Part of a small language model's weights.
Training: 139M tokens, 2120 steps.
Each number is 128 + 24 x the weight over its row's rms, rounded and kept within 0 to 255. Layers, rows and columns count from 0. Numbers have three digits each. The size before them is the row's rms in percent of the matrix's.

# up: layer 8 MLP up, 512x128, rms 0.18, rows 211-390, columns 32-63
# down: layer 8 MLP down (transposed), 512x128, rms 0.163, rows 211-390, columns 32-63
up211 095:101127093131107064140166107138165111113123163119153105112125144137126082164131116137152166101099
down211 095:153097147102184145144151154170105122131165167143107092126160131168133148147141116141128130132114
up212 096:103137119149094134180123153143113118109138164143131122140142138120148128103117120102126114132182
down212 101:115126108147117140188125133105091148089119149141161127175112141153137145151119136101100153140179
up213 100:161111121137163108176120114091141140101118129123137117085196118117149118130116125126147161127125
down213 097:108130162143133137131122134143137098145154113099152126117116155111156146136155131120088128127209
up214 099:180081093114134115077142118112123136112090103161123108121115149151125155153120087151125114102128
down214 101:081105117098134131122119102099164093102154161122160147143132075123085122114093151118127165143114
up215 104:143120089117148137120117092124109096121208124166118127087123120146117124155070081152156144075123
down215 094:106101167156159101089135129142119183129172121110138130134140131136130136110138111163142125214180
up216 102:123125100131097135114113162133127154204157147126119106116139131152126128141164110101118114107129
down216 107:169086164163147128203128125144130124153111148100122132128113160132153120141125130101108140160114
up217 102:141115125115088154106153104157119129080115117127178146110107125076153142117139139144155076115136
down217 111:127135158109107126137129168105137135081101098155164139141087159127154125142129119140114133079158
up218 099:105109149132103091126139104142194108128208128129126136124127140118157166122155156134155126143143
down218 097:112129137146100128093124101116088149136098135081166104125141111126115130127131115078085151118145
up219 104:113171126141141162175147084080116105157066151139146073108141126105109151128134144135116163130194
down219 102:150128157112089126135109127079129161115130107125115150136085094125138149159139126113102133115112
up220 109:167154134115140096111124137117116100094159115177110137139108076135185119149168130122168206111138
down220 105:118174157129106114109123143131164153117159132091156107130121171149154115147091122119155066136149
up221 106:140165153176150119145144122103133108143094104151137130147129103097139100140120100120157141137127
down221 091:105138125104132111135152170135133105137143121125098149110077124134099118104124117141116129147144
up222 099:142135120123152139145125160112099141104111124127138121153158119128083138093098136120173124084142
down222 098:126138128113160154124145141137170119154131152135110092120149139126130110141120148171170159142146
up223 102:169133100108157142137136101158156172171136109094111133180143135164151129126163159161122141135131
down223 094:102145156192162145083131104092146120087150172156102106098148167092138107099126121117095088134145
up224 087:122126119115095115155146118171177149145129104139100127140129120149093104148150154109125143142126
down224 084:092109087146141151153092127144122138148133169110128122108114143142147109096123102152115108117143
up225 102:126139170155132132127124163177169134132126095129119164099098086168123143131143144113138134143093
down225 093:134075144133155122083079142128130175144109136137154117139120135113119146097148134144123090119119
up226 108:117132104151140096108122081143127127162145134107166095116128103128122143147125142162095085114114
down226 108:085097126085160130121089147108109151075102099180157163140121150122151171159117152134141124126124
up227 091:130134144170129121160072130109154132109112153116144134116114142070097104109106140121130121125140
down227 094:132111121114109120099149182122123121136132154141163128133123143104144132150101173111096142149101
up228 119:119181155099118103165118129127132108129157137086073149155122113134098117165178139096177160081140
down228 105:142108123171104133085106100091118137121119115150162130117138131133137151108105115132138089143146
up229 100:078107161115115137109161123115160118101152149077139088148130087216121101101135141136155120115096
down229 102:112121158105155143114152122114102128121118140135097070151101126168108152148124088104101118111137
up230 097:087141136108165116107114138167160116124115081104138148138139100137127130145182139139194128101125
down230 091:139096119153177089106108114117104124112138119116098157124107105123133133146122164128130123110163
up231 098:161143081115126098089113145131095158115100129169121141129126093113143118134110164116149173115102
down231 088:147090136152157152108154094126142104104096122126150143167134136155131138130116116119146118158153
up232 080:157160127074121133105139130149122121136148149188110112153112124112107117132111134117130140136137
down232 087:101115094127115104139122122104141102112106102113125164157134124104136113088148151138118140144115
up233 096:127203136112109090114133118151110105125140132160171135132181108133153129167127106178155124125167
down233 098:123105137155116099126117144099170125117099171078110147130106120111147116136167150083119155168151
up234 091:149174147092148111103149114112133105134170174157139166121139111150132129147110126118162153146151
down234 095:152127150157095100155108121077174087139076121103126134117192132165131143122132134119119099143141
up235 112:147112160159141152130138111112110137156146177147179129142119151112145127113097110130114132126145
down235 103:115126162125132110103096103092100122114131170127173126101103128114124110108113134164112096141154
up236 100:141133151163133094127119129090167116118128129095106121139175096105157130133124113148126101138122
down236 098:175162130075166148102109160170136157102112165148096118159141134111142110169099145159141119084115
up237 091:150099153089111101164125110114117165088100133147100118078150150125167086090118101136162101094138
down237 099:120144123115159143125144118098110088082133115142115109145110100081090151127184115134132105160107
up238 118:108150086151135115133092130160148143127123114119156151104152109129112124128114128107173140108121
down238 125:140137119121129108153107167188132154131101116136146103108164088121109145099065117150143134128177
up239 087:142091114128115123159101159110095170182114137140079138155110146140126113120133115142123107160149
down239 096:127118096118177121112170082106111148099124131129086127092138086109183121126110147154102138149086
up240 116:111129161104154115176083103107092109108126115136156098110155132131153119103153140186139136135156
down240 107:125146126196105169116134103152123059089165147143122148137116171119112157128113127159148133136124
up241 084:147145189160131107151112112084126145143112087084134140149127125126131126100138135143139088123126
down241 088:103116093123112101100121095112105150176093096122131144122137095080108140129130120090120123117131
up242 070:114126088111156131130094136164134113166087110127125124099140107112185114107104123119116120127097
down242 087:101110120128131140154083126102095094121144144146098184083181128134136117131090082133147125155102
up243 088:126109164117100102136169141129136154148078100142101140170155094118097089117129150139145128132127
down243 087:162132098143125129170103105087124110135079146119131138126140158171123147157125142111091129127127
up244 096:150122136132176121140097071089135116151104120129101107132145149100144143161101155137146140156117
down244 093:100146135129093163131116142132122106141105131156129147152130133131124103137148101149138164093123
up245 108:176128106152145100122100154128127084118083096087132167098142111144171139123102113131108093158103
down245 105:134146127147120128113132154138139134178153131106121153114153115128151174142123084136095119123118
up246 105:126115121134157104127110178146120130102169152106117075128113137161131161160118091086129138121142
down246 105:155121190110146161116117140150115159108106104135089110153104117144168130123136131148132140120107
up247 115:163097117121167142150097136138120087164166179135103161145123144185150116140138128107131123078121
down247 110:135092102181146151146133114148127118156157128116139119144122132187114123142124087121100125107113
up248 096:130108151116140115144100104158113121127159106121133131102116114175159067143116119130097098146134
down248 101:101174139142173101118138128143111109188106137142086145083111158102102127154144126125148133151113
up249 082:130138084156138145112160115122134179101119116134111096110107178127164107118137130093123153096145
down249 092:157142131097162102125118109171114124097165139095131120114147151155113107114165145109126129132103
up250 085:137131144136095163110052114164118117141113137102171104167089164106115124132134140147089151118130
down250 089:166112112139113137142127118140157115153129146129131131142163121109116131113140133098190095163147
up251 088:125144148155144124111128163115119160116156117117110151122130135121116160174097107120131166131119
down251 088:132109103125123167134123138142154111138121149142153114091186155123119143148133115120114146160156
up252 100:184118137106135169146115080110109146146145156104139158121127140102092101168112124156110124144094
down252 106:126164102139085092108136118135155112106130150124133090070142142079112122126157136112138130138114
up253 095:118172116100105157169110100106130129149138127131112106163123058109122135140124115150093138154165
down253 093:143110119122101123173135114130083139088129122121137162132130161147154119124128097168154140111091
up254 107:160126130121147161119104100119153156113148121085119111110141109105098129104156141146146121078129
down254 100:101101125159116113103130173104109098095116153149163134146119143135154109138109111145130148167146
up255 123:109141137149141137103167113132132146111120124140167148120094111096132120104107118130119156116138
down255 102:149167154137122127114129167144138124150082120066087123150152159179107131133152133166124133129139
up256 106:144113069110147103132122101116105145106072120185109142107115152072116119115158111133110113124113
down256 102:136177127119114110094101131161134131111137153074103108145113128150092164191147126141148126144117
up257 096:148137117104127113136161157103135154135142159116144101112132129114119097138110112121128124140124
down257 100:099140146165112132118182100142134146162131103074167134160141126142181150147129137141100109134160
up258 080:136154124146157145138125091140126159081131138140118189073128132155102134167097112145131116113138
down258 096:125126111149151148089118157093107125094119163111130121182094130125129107174132137116141111121089
up259 107:117105109112126138110161135164108124153111089153136127138139146156120096122112099152101146138141
down259 115:134123139172103097115123081134121095136126106154133119139081136143174122146094142132122137137088
up260 101:092145149126079135132135123102130147113138143093096150127136144146128103131180146162113119127103
down260 100:102087189107129132105099155115125173190102102128179121152114127125141126111142112133104142129113
up261 101:163107126152132128104135157151097095127138148181128121095097152161158107125160110173132151092080
down261 099:146113077162143181127148114098119124133163150133111107136096121095137058160130103130117130133156
up262 099:134100114141133095093096123113134140129158121118152075153098106114111099161143144147161132138116
down262 101:111078148185090118132133112167119119140105181134141111133094154140136171130094118140143140143149
up263 098:149123117109130136072105153149148131124123151105116092104186147143090142168119172125163157109095
down263 097:100121095142106142137138096106135161146116114117102101154125159156100175171145103118122117107129
up264 099:118145127164123157100145107160097115132118154111154155159117139126122139105140130131136102143086
down264 094:125135125130087117159141140141111113147083128163114159168120139130140131150143170089170138164148
up265 103:128130145124154139106132122088165131123118105142130147142135118145124113132138117128160148101162
down265 104:156120172091139121104158143061087086135136175109126082154117103124153123118130129136116147126105
up266 091:100134107118120132148123141130130140137112142137117124132083077114110163114164112111112103110169
down266 085:125131087153144151127098073181116126114155104119102121154192169110123123119081120128161124103154
up267 096:152138185079099155152125106144168114136162111136138116104121116130129111118101059132156112116088
down267 097:117114148181179122113146130130147102125123172125129138135090149109110168117125105144110171101164
up268 091:107158135143089153102127138144132085078100101115108133129141074123188127164151127131104187163147
down268 100:127153094137104181145145130191157183112137171128100161140121131134125159124142112116179133109117
up269 092:160144128106109148198127084098103119103146130123132112136142121107081122157133110104139164128121
down269 108:164137145161128146124121126090138101099119162104119095158107111194156116146147104138085124094114
up270 111:132150110159140108133142161170150129128118104127165130136143116121120091182123159174115139116109
down270 111:128085108100138115088100104092124138088113105144128120151082108140102137109150142143114138155138
up271 097:142145139106181115100135085142104099145148083134152130146107129139171143153152112183123134209114
down271 094:171118148086154158133128128109133101073117152121125122137113167101098111168162143132129100152090
up272 104:093148127126112140114102123096109168095111134180138144123101156132118123139121117131134139095088
down272 097:089103148171120112126144132127110167148095125120106148117135171150100138108074152118138132111144
up273 083:153111080108132142156105133122147123167121077113139132115094139142159124122162130121108106119184
down273 082:160131119149110082090146132122148124093106157147146155095145172146100119116121090189132111142092
up274 113:118154098142101138115092124178131158092147137137106071176125195166133109137096138171176137150097
down274 098:134122129183099145091190147107163145133093075161121142112096130130159154118164145138095125136139
up275 101:120080109122122142137163136156100136119119138117137139138134102132135108111136147161185137142109
down275 097:159125147105173165113145160163110142130127140117095114119117137084140130095151137097162148154134
up276 109:127122132141092100153109116169145126103105124144068187146137095160156155142110136154128164151133
down276 108:126138108114072120081110085151095133139115114125114116126165117125089161126159087154158126138158
up277 092:147130167091133140106086133132125134085093116151154125172138112186147159079102137160133096139123
down277 092:145155102117100103104116134095100099105081124160112136135149083100122116112092125094123092166127
up278 094:082147075125172157142111137110140120144158130116097106150123112110106124124144122128155097112135
down278 094:174121172152109102154119118148099119122127164086147112143133145125106147103134134097095164142091
up279 101:181172158115148100179150134112082096149171128112148109131107135137109071114085140128150145123107
down279 112:136133124142106094163131134093155127109134134125112093124142109103104128132124094177095119120145
up280 106:092160086103157106113107138126107104142108122116106113139091148133120175137136130093167116134133
down280 111:100152113131084154124137093106118117159125092122171113112129188119122078117136133123108194163107
up281 111:139101087112159108100153169140124110141122126146136108119144150087127104152099123087118149170117
down281 109:120128176126123118125144146140149125141087128138146141103114148135095064158125107103173135116119
up282 110:122120109133088156105110105119151120125118113133101129155133126148080133147175128151130157162131
down282 098:131108160122127121147125130095111117091147163180105141139109165085163126089138167111119086093120
up283 113:149105106121116112117105170108123128134081126179144142102161117126151122153153105112106148181123
down283 100:136135136132138086140204120163115155173161092117116134104113143127118158126158116114130143078137
up284 088:123177117115096098098124104172141127155103197130112146110134135127163116137107106126069114079095
down284 091:135128135157137091127063131095074130132164139125166093147109156160171126131143135141136111146094
up285 099:137104085137146137158161075126100182102109135103120127110116117120095104094102126124145129131150
down285 096:108124156113166093123129157089151099080146126146154123119145139156187130186123096149126096114105
up286 102:110128112162105131085126144159132174096147121149113111139139106114122134112130156082191109154104
down286 114:130137084109150144116116107106096123162121137119115127141143087119160109114110133132160117099116
up287 089:136124106132100109131126118160133140139121096169167078153150130132183111192148104113122088086098
down287 088:069113123155158150144115118138133092078169141081123146099111128087140123143122156120164106134137
up288 084:160115096142108108093126147159093094120090131114115196113144141137136142122165126127136116096136
down288 101:098142138151131168136097122127152116134150143130121102125162112118135089150096119127139084128165
up289 109:111163114128189146142091138132132146135098107129142128074115146104100078096143131106120113149116
down289 099:145090129169169108153114133108093153139105152091127092175149148114125068141122134126141103148135
up290 092:159134131096086144120117127115133171088152173127102075106146125107130119124158142122126153095121
down290 098:139121119119132112166123144136116186132151089105135165138148136155157145163082125148131145124095
up291 115:142109113152130122149163103174150083066142173113114112106121109161092122154107173142116126095103
down291 104:168150121096085100157097126144130147155107150143117125166145117175104153107111158147148132120100
up292 104:147134105108143094100184137150120162137148113126137102137143089139150143162154127171101089139147
down292 101:140131146155136095128129143119107128104129120144125140164128114126099128130122137139091119137161
up293 095:100109134106105162148111133156109107122120127145120122096136102131151123140108099153101147105149
down293 086:131131096151130140147140118083136109133136148109157138157137137162116159127110121158127137123146
up294 102:142146082095174129142122120136090167105150106113115137104104105138091111108134087134113142134164
down294 119:114169115085144092141148100112130118153103099145132078108140130143107105100121128116136148148138
up295 102:102119115119104095109173159147102130087129115155104104132165122146148155128115141178150097153099
down295 111:122144115128159097130107140124145114127086135139100102090135101078127205144141121131123137132137
up296 093:105106096118182147081112138149138096125153152077128110134137165128110144132128134175125130141087
down296 096:130089134110090129124126113140161119146131119168134125090161139114132192133157134119103153142133
up297 113:106123104125112137150149133145130096103109144136118122128121124132147082167158117190158130090148
down297 114:175144098190117163129145120131144087159130065117107121150093121108161114135158147111121153119113
up298 097:095120092159118103118100068147120120129135122138162111077093099137116094153119128132137087154128
down298 090:130170132087130157124079164117094164161115138106131144107174137150133157094102147116175163127126
up299 101:098131140163142116119110158151174130159101117123100132165145104172148119148142158104099125152139
down299 101:125119152130152151123146092127155106086143102158106127121124119116122117092090166121123110123123
up300 092:091148137119133146160146160150098119105085144086096149123143148135102144146120136157126063113181
down300 094:084151148134137129157134125166123142157163095124123097097124125155148130126099122135175154116146
up301 098:163164099118115139166090156204086122146119128115100113128104124135094128124145117093124122121164
down301 100:147185106119143127134113106141130128136129136109165148115119158173096077072132129143096108154136
up302 108:115077133104144121138111119124086133109121111112101189149101113121183128116134142143119173099129
down302 107:135162194130135079097091137136142110174119144143113136099128155141142112108115120118137144108120
up303 090:094153122170088124122134118129146112103169124143157081120097150170138141108119128146147115094080
down303 091:122151099119153145109129127156149123128130130145133139118131128128138102109141152115105073085102
up304 115:150147103096126144125084142156128161133118085133119107178097099107135086111118117138116109133119
down304 108:121159159106185156101092124098131144094116141190133102141102123100142122118098107126132145116118
up305 108:096129135137128129135179089095141101146152090084150143147115107168119163141162121187095153111120
down305 108:120168139108111072162155108122106138139157129112102158121110147149117067118124110094091135099129
up306 093:127148138102150143164157114110159091151164102127158118136125185129108110122119106167108133126090
down306 104:133136140158122152094143151111132156147105063159119150110153164123102130147146164194096118105151
up307 094:103154106132132114113137094146147118137113061107142111092133100151172121111105136139142095101131
down307 089:094118123099099109135114153120138176106137133138107131118108134147113161156175128128169144126114
up308 101:145101106126140136095124120117134115121143158107184120130148138122125109112103130135112123129140
down308 104:142119106130137142151098120105176107089153133130156140180145145107095130186147133130137114171111
up309 100:192135108130147117105098122142134102101141111109136170161140125167119142143176152179114120095147
down309 108:154073121107102117147096158116113115101143123151119113118170170146147168123133106161135081129131
up310 084:111080146116131093137100125156123149128059116117117111114107110109133141136133166125114140126133
down310 085:142138103157167144119137125071134065119135157130139109138123137098116129089132155106110109118130
up311 092:109135095128152108138143117151122111117111101121154123174149106128130098087155148122134101165141
down311 096:109085183112157118130120112122101118128163147110120143143130129133115132159141120110133150150094
up312 098:152122121139128117153205102118111125125113149154131114116162169184115110135139155117107155151142
down312 094:085141114118125132090078141089115125105147077143133114145110144120122134079130109138103086136154
up313 104:108100143132094122148138135134106148131103120113139102123119144122170141095150108156142103169139
down313 109:122141103125080165124101152143162124126121140145124168141119188125107160138114125102120132138099
up314 081:135131101149114163131146126138160084157138132123104097103124085083120131123154115140105093131121
down314 091:140151145180143153121060156135109172119114105138159103115117121134144099172105141146170149111168
up315 080:093194149100164142125097110106143122094107147124153123126160132136141133141110126158176109124131
down315 084:164146111164127147146123126121096124146110177100145089139103135160109178132171124074101111085114
up316 096:132095109130114165138104129137100122133108154162109106098155141136141107100158115141132118151073
down316 101:131127143127116142113124126126144172095184122134160124131143139124136135122124131146157148190154
up317 105:111140108148121127166161110130103139083137109121135117069150096173177113157138130154110148156161
down317 102:151173100124111141112153106152101129143140119140143117141158126140079103120099159151061114129133
up318 094:133137124116071146129127123103078125127171097129125115136130148139182123131131153121122134135079
down318 091:074174150113152162183149133124103104164149111149100115142132116131095142150072144108114133092117
up319 092:140142138081136150151098158131132114128138146153140099137140073129127117168141138128116126109142
down319 104:129102102079090117152175118170155138122138135116144102126099136169106127122128142150160122136093
up320 113:125138123153114087142123157167135150148144146120101120077127115136175096136141126157101129095124
down320 113:105169101086150134135181188126109128131133125152141146107131132137134155171100141112115112139122
up321 092:103094158116130154089155144157131105087137119138130123118177149117105104151128120108168160075089
down321 088:123113141171134157121138145103149109139158140159106166106142138097102145140124171158109121151153
up322 098:121120065130145124155171083093112116126142103142160115108175094109140091147120108134115112173167
down322 100:118092124109095140126125101126114134149158141079164141108128126137124096130127116145144077145118
up323 092:126124121145140108133115140110165071099129134156107151149113113147093120137143128135138130137197
down323 095:120152105130121145147136155178119104139155144082131164190120115137135144103116122108160168147100
up324 083:099123112116164145123102113122143103142074142175143110096096121147115129110158080137155126075109
down324 084:134101116122124138190124125134136106096117150123111144106174112102085088094123117100071132153090
up325 097:080116133139129184121137132149127104121160153118144087109160114177098127142109132176136145100152
down325 097:134108088166151093107149128111111114137161169092145111094146116147144141121152143130154149084117
up326 102:092156136099120137127142134141135127156145125100145114154118136152128096136150118123111137128109
down326 097:146142136172161106142108123085137143092131133125132154103132138132131116145166141122178136097138
up327 092:143092095119091105166134088094122118126139080125149154138202108157111161100117128164135191117123
down327 094:146108124101126122099167123120130134145113091166094130108115119103162135122143147110161129132121
up328 083:133107100160139085146136137110125154113142144131112151138142101115153152144098159156121135161140
down328 088:145131152122150156120130164128121109140134109096118114117074111152129116159128101156107113160143
up329 108:078138122135115158124135121129146171145127134119150117137122151151132111115094142159128118162119
down329 103:115166130090162131128122125131143160134092086099099141127140080136115122101113186102161089156128
up330 106:141138118136113130169154095105148120141166104079110103116119113124143138106128093133121190114122
down330 095:144102146112106141107137117131178152112151129157128149155117130103093124128073144156166117153080
up331 097:179089173088131132152119139166126110104161129118159166090132145103126125123116151090122136128156
down331 091:119138112105124110166093131103162169158139090157129136160140146086140119109096129133131131137101
up332 100:186131125132119111089150101167166156095101128123128141155145121146134102112177141132137110096128
down332 107:110122137136127134143156122135149146093117147142164134150153116167124111142134171126103076164117
up333 091:106170106144191145169146131097107142128123098105155146163148179129166097133089119109148116143161
down333 092:149093147109105133158073094108146143124097152163127161108077105123119142138155147112125114093122
up334 109:149134112128138139193143146131127070133113156097139141092124122122147128138118101130128147147146
down334 115:140181104103130120144157160167125132123156106151111163133129127091090125170129150111119104126163
up335 109:119151114126143147116144127138122143113143140103146108109132110142152111127126106134152125124097
down335 094:118066152150204147127125144170128155171135135084118127166123105142133136136145146100131179147131
up336 108:135166140077131137162110108098111119121154124152143088134109061122118182098142134101123108102136
down336 103:098121109098150147093170121102113165152160112109136120140099143082118134146148097115136109108143
up337 098:141143098075120107128148151098125121116117106104138156163128087137136135135114124183150139110121
down337 111:127122118100132098146154106098108124124140140133148153186130086064142088173147091151146115122131
up338 098:116116127127119167100128119090136101103114131122159135139122187124122084150120149101128138095133
down338 097:097112099160093111131110148122109149154120100159126136104135150062109167138103146122137137104163
up339 107:091122131150114138121154136122098146171107131127107122117128089139128152135099136129106120170144
down339 100:161125149091185102107102125143162128104183135122112139124155098106154131119135116107159172132118
up340 105:107141141103147131104108128131101102094115174178168165106128159101128131135128105131148125114073
down340 096:121139198123115103186096111134109140137150137080115112144132115121123144098099162108093160090144
up341 105:153096112112119120098097126140109139109161108120088111148144119129172114075144177161137165156140
down341 098:133090101124135181112153146125141143122154131075160161119104138126107104122120136139127143129094
up342 099:097105090120163105122096134133106110131149110155102126125130112107127143146155122091184135099124
down342 093:131149125104125148137132140122137173112116119106088114124097137105122110141118148133155132101141
up343 093:143137114146127130144081111105122140102108095171091111161154094126107081112114108109125163136124
down343 098:127102124112135157121090103160153154073103105113133114121107099137120094149140142155136093176116
up344 105:136161112102107108126068081097126126117102142126160142140174100108171137117133128137172127190126
down344 114:140171151104145156141120123108137120152102061150117160143154117165141122128156108137130141083150
up345 102:120127113181119114180137128126151094091133153106132150144156159146175113100134128182101081083116
down345 112:114123100136150122123140166120120099106119108109129093196157107101168116085117125097162096123129
up346 099:152149121155131111108113134119108099128155112095109117149136085135121141134084159128125190139113
down346 104:168140117136116121123128166109132172079114087143161128169170185136128112171172147160130109108118
up347 106:138182122102110156160106107114113147112149118110152152161144122136108111143169155172167113138095
down347 113:121136103138111144094123097122119136106148144104139090159103117112157118144147116123151137159137
up348 106:124120115139152173137166139150105115125106090147136151116082144128174116094124102155118099162165
down348 121:136108108140110148106094148084162115153120109149160117108140106113118119097152149114094079153139
up349 108:135112140089106097150152121086129129152122130065156154112146115107119152107164113171114111141124
down349 114:149174120110166126119135117133106124103121121210144131124081135144074102110067142131123139166130
up350 115:129121106130138102141117135125095160144110130149158130095127094148120142112099105173140125129142
down350 095:101152106133138125140125143167140120098154155182147145092146137131131118140144178113119127121115
up351 119:176112131169155130111088108150132115136103108140126140088129135133165093113126139153116195133124
down351 110:124164129129099128113155155131124158120132128130129126178139114111160145145132145111143124136149
up352 090:105065117143140133131136144117114138126112129125143103107122091147121102109162135136138102133111
down352 106:160127123096132123126112118105171134126120134136093150148136095126157108126132135153137117126145
up353 097:111123104153108154130184079129176133128130114100158153088138109092092079106164099129122160139100
down353 098:123129160079111143100126151122081105123136134119112105147063144121150137158096135147103102144133
up354 108:154104079156121158128116100132092152126123115133171165154083124097111103120078151125099132100144
down354 098:118200130125151100122116144126090131162130132150096114111139114117163147056115172112139138179146
up355 120:152145133142127117123117115077145095090160116125124174126136086121100114117150124139172142133104
down355 112:185089183167141139121145097160110133127161115148124147144125158085169113142117136100132103095149
up356 080:124098143142154141122068158087102131121135136058112071109136110153144146165104134122188125087126
down356 093:113134154093131166127125129138142161145114133175137145105200138133153183108114131146138146131164
up357 102:164126137099127168149078164125145105162106160118151101132116130130093073153178129152152121164103
down357 101:126139129115116149127155131116133084107161147158133153119158099126121103124088127135162161078105
up358 089:133152135146164112087135090123130101138127140062149110155107121133138128134101113162133141138114
down358 098:174142143137133093159123115112128176103132108129157127130114090140133123107111133124124142155164
up359 106:168166143127137116143116163160083134146102108110148121109130069136129102126139129142160124084102
down359 119:125184123135139116076124140181111138164170114133109132124087114178141147116097107132110155145149
up360 111:147139126139130160178123123156123121131145114075132092129109135138150136187160119131107145129087
down360 103:149136135129123148147138154109143117129132107155090150127144161113139110077064106103130116103154
up361 089:100156072099116129129120092140109119110133155098144180115138117142092121074152117118145135144111
down361 096:156134074120144123083112121092161111125121198121125122155108152094119107132114116174114153131174
up362 096:111130133147103093164149101147151089122104122148123130097158143144111138118155107130119143094138
down362 089:115098110086114135127090143078127103120108114140118138127151129085114132146103156115109113135101
up363 113:134124073126118132123083130158105117136126120162135118109151097110109110160143123119109121116124
down363 107:129125145118148087088073146127104139122149110121089124138108077115145121132113125173133111128127
up364 105:116140132147131106129102148140084149129146113107112105115122130160124126151142092146158075131137
down364 105:152162121128161119134127118144155127118120141124137124120133117120085121127135171153135153125097
up365 105:140115120094147120122098182170111143087157120156128106133113086151132119139137111128126141168117
down365 108:099136133096109083116111157094111169152133089103124121113125117104155145137164122106146146144111
up366 100:149145104117131100147154106108163136162113146150123131148094094125145153134105090130134099123093
down366 087:087101143137137128086134127211102145151094134133127113116146126133111107117120130047182113135152
up367 101:119136147138123146125101159112144134154114081130123160151107093176109117131144180116118139106163
down367 096:163099154150087128136090104148170152127155133106137112092115131133115176083125146137126153124115
up368 112:145108078125113157136183158160137079143150105152165145109121129147165064128102146127163150125134
down368 114:094146095103117131109184134134105139109164146138159119119149113143140052155116140122108159161150
up369 109:144143122127158156063119136086128142172130096101126122124133151117136105106130117107147107137113
down369 104:107088144104098098118167091149161097102103145125137204100137120072106144159129137115091107088126
up370 081:084125096144091121095111120149121137099131119135100130108119112096166100142172133100111098081135
down370 096:107156105090128133104100122143180119147138112118136097078079147152153112093125113138109164091133
up371 100:161085116106161149110147122106092096123122129109135124163131129083142125122118138109109113149138
down371 119:136086144194144139079145129139167140097153153128145145168113078128125119101133102122123115119140
up372 104:074119150153150122099167118141128145145123144108130101074113108138115147131181105132126118131140
down372 086:108089123096121177102094139114117129130107130089114146135109140102118131160146147132119138194098
up373 101:117132148136115091164099104116127144159113110118164140104126129133099106106149134125115140161113
down373 093:162105161092152111147135162161120136108132119100127146100147125119128139123104111097148113120116
up374 095:136175112118098136148133104111133132081124078103144146151163157153092135137085165130132131123131
down374 100:115138122139083146133150079126143079128139098107141150124119122100098137166139093151108133113098
up375 102:115134141163113092124104161115163121119132128152099095123134092126150130116148148111143167143149
down375 094:179135134154138161121164107084055119126084102118147105167115144125116114105122174112122159133122
up376 109:155142130097100116132080129089125135148163120117131120073125154133145123136166146163137160094135
down376 107:163102142156089062103165122121138105129127111096095117104133132143098115148097133169120139146108
up377 104:142144130123128164129125110166141122090105112126130113125128104113113110142142107141118099129119
down377 103:097127134174160110129153098146156121155189152177096114123127114106100107114120133165128144121158
up378 105:146104128147116086109134157100099181137131112147125100143161127097123147165168118088095130152108
down378 101:113095163137114110142154098147163141107144123164084128062097113134119087108113107108129148122126
up379 108:114079127088128121164125127145110146110118133102110127147118133160098140096150128161095155103118
down379 109:162179080144120152116138114137108146146120111091138136119112150127120121079142122147152093127137
up380 100:137153149156157142166100134145111110111160148115163115120119124168106123150126136154152154119114
down380 109:094142126166121142128152141122137138109116177116143116110085137129120106137151180114096115124111
up381 112:123129150103163135110119123159089109101163129106138113157104108159103127161176141139141142144125
down381 103:095143137105147116145150170124139102153098163143112146107104111157137120112107095125096131119142
up382 103:122139187141161138143157120176109115097119087129097134092115122081102120183105108143132164112095
down382 097:130090148137107180121130106115159129119096162161163110148121133185147137122212090130096118131140
up383 099:096082113167136092132121088165145122151119111117133126155069128140140143113135143100180131138133
down383 090:129136059153139152148112118082156104142189126130097101100148171090146129129158104131137150137115
up384 085:168137131196116112110139126081119115137118128157152110103154140113165154147118129141142196108092
down384 085:126150136194134180126110115147124144192153150095125151136111128106080141097099130100119141143129
up385 116:171132132142096114094102093170113115119154111131123123098132144114131152110175133128115089139125
down385 103:112100083141097146125166138120154128143131133159136122124164153096123103138141148120128078141116
up386 076:128103079129089105099091173116109134144145075116150111115143161173104139105116118148136143123187
down386 086:158099159125142108097102121172137100094120199133115138101111079112142138118079154099119133083080
up387 103:183141122112152180146084122164106142136116114141117137124118139115120115115133103126088147103107
down387 104:065153163101127159155103145134112132145127135125107149109104125161151129114164157128175118112134
up388 100:154129098102142155142138100130103132134109124130135134136128116115135126143145139110130115112092
down388 100:085153148081113115105153146146109149125142144107154153114111100116134111103110101136159173133143
up389 094:093130117122145184112155131137108148160132160141139146121120135137114149124146202126119082110101
down389 091:124087107147140119139103118138126089094117149131155141130142149156151132219116084157129138099089
up390 089:095117162071160130146083139181143131127136116140164127143103088114183142151163122124158111119140
down390 092:165124094125140132138090140136106121128122167118134135114105133167121130130086133135098156130121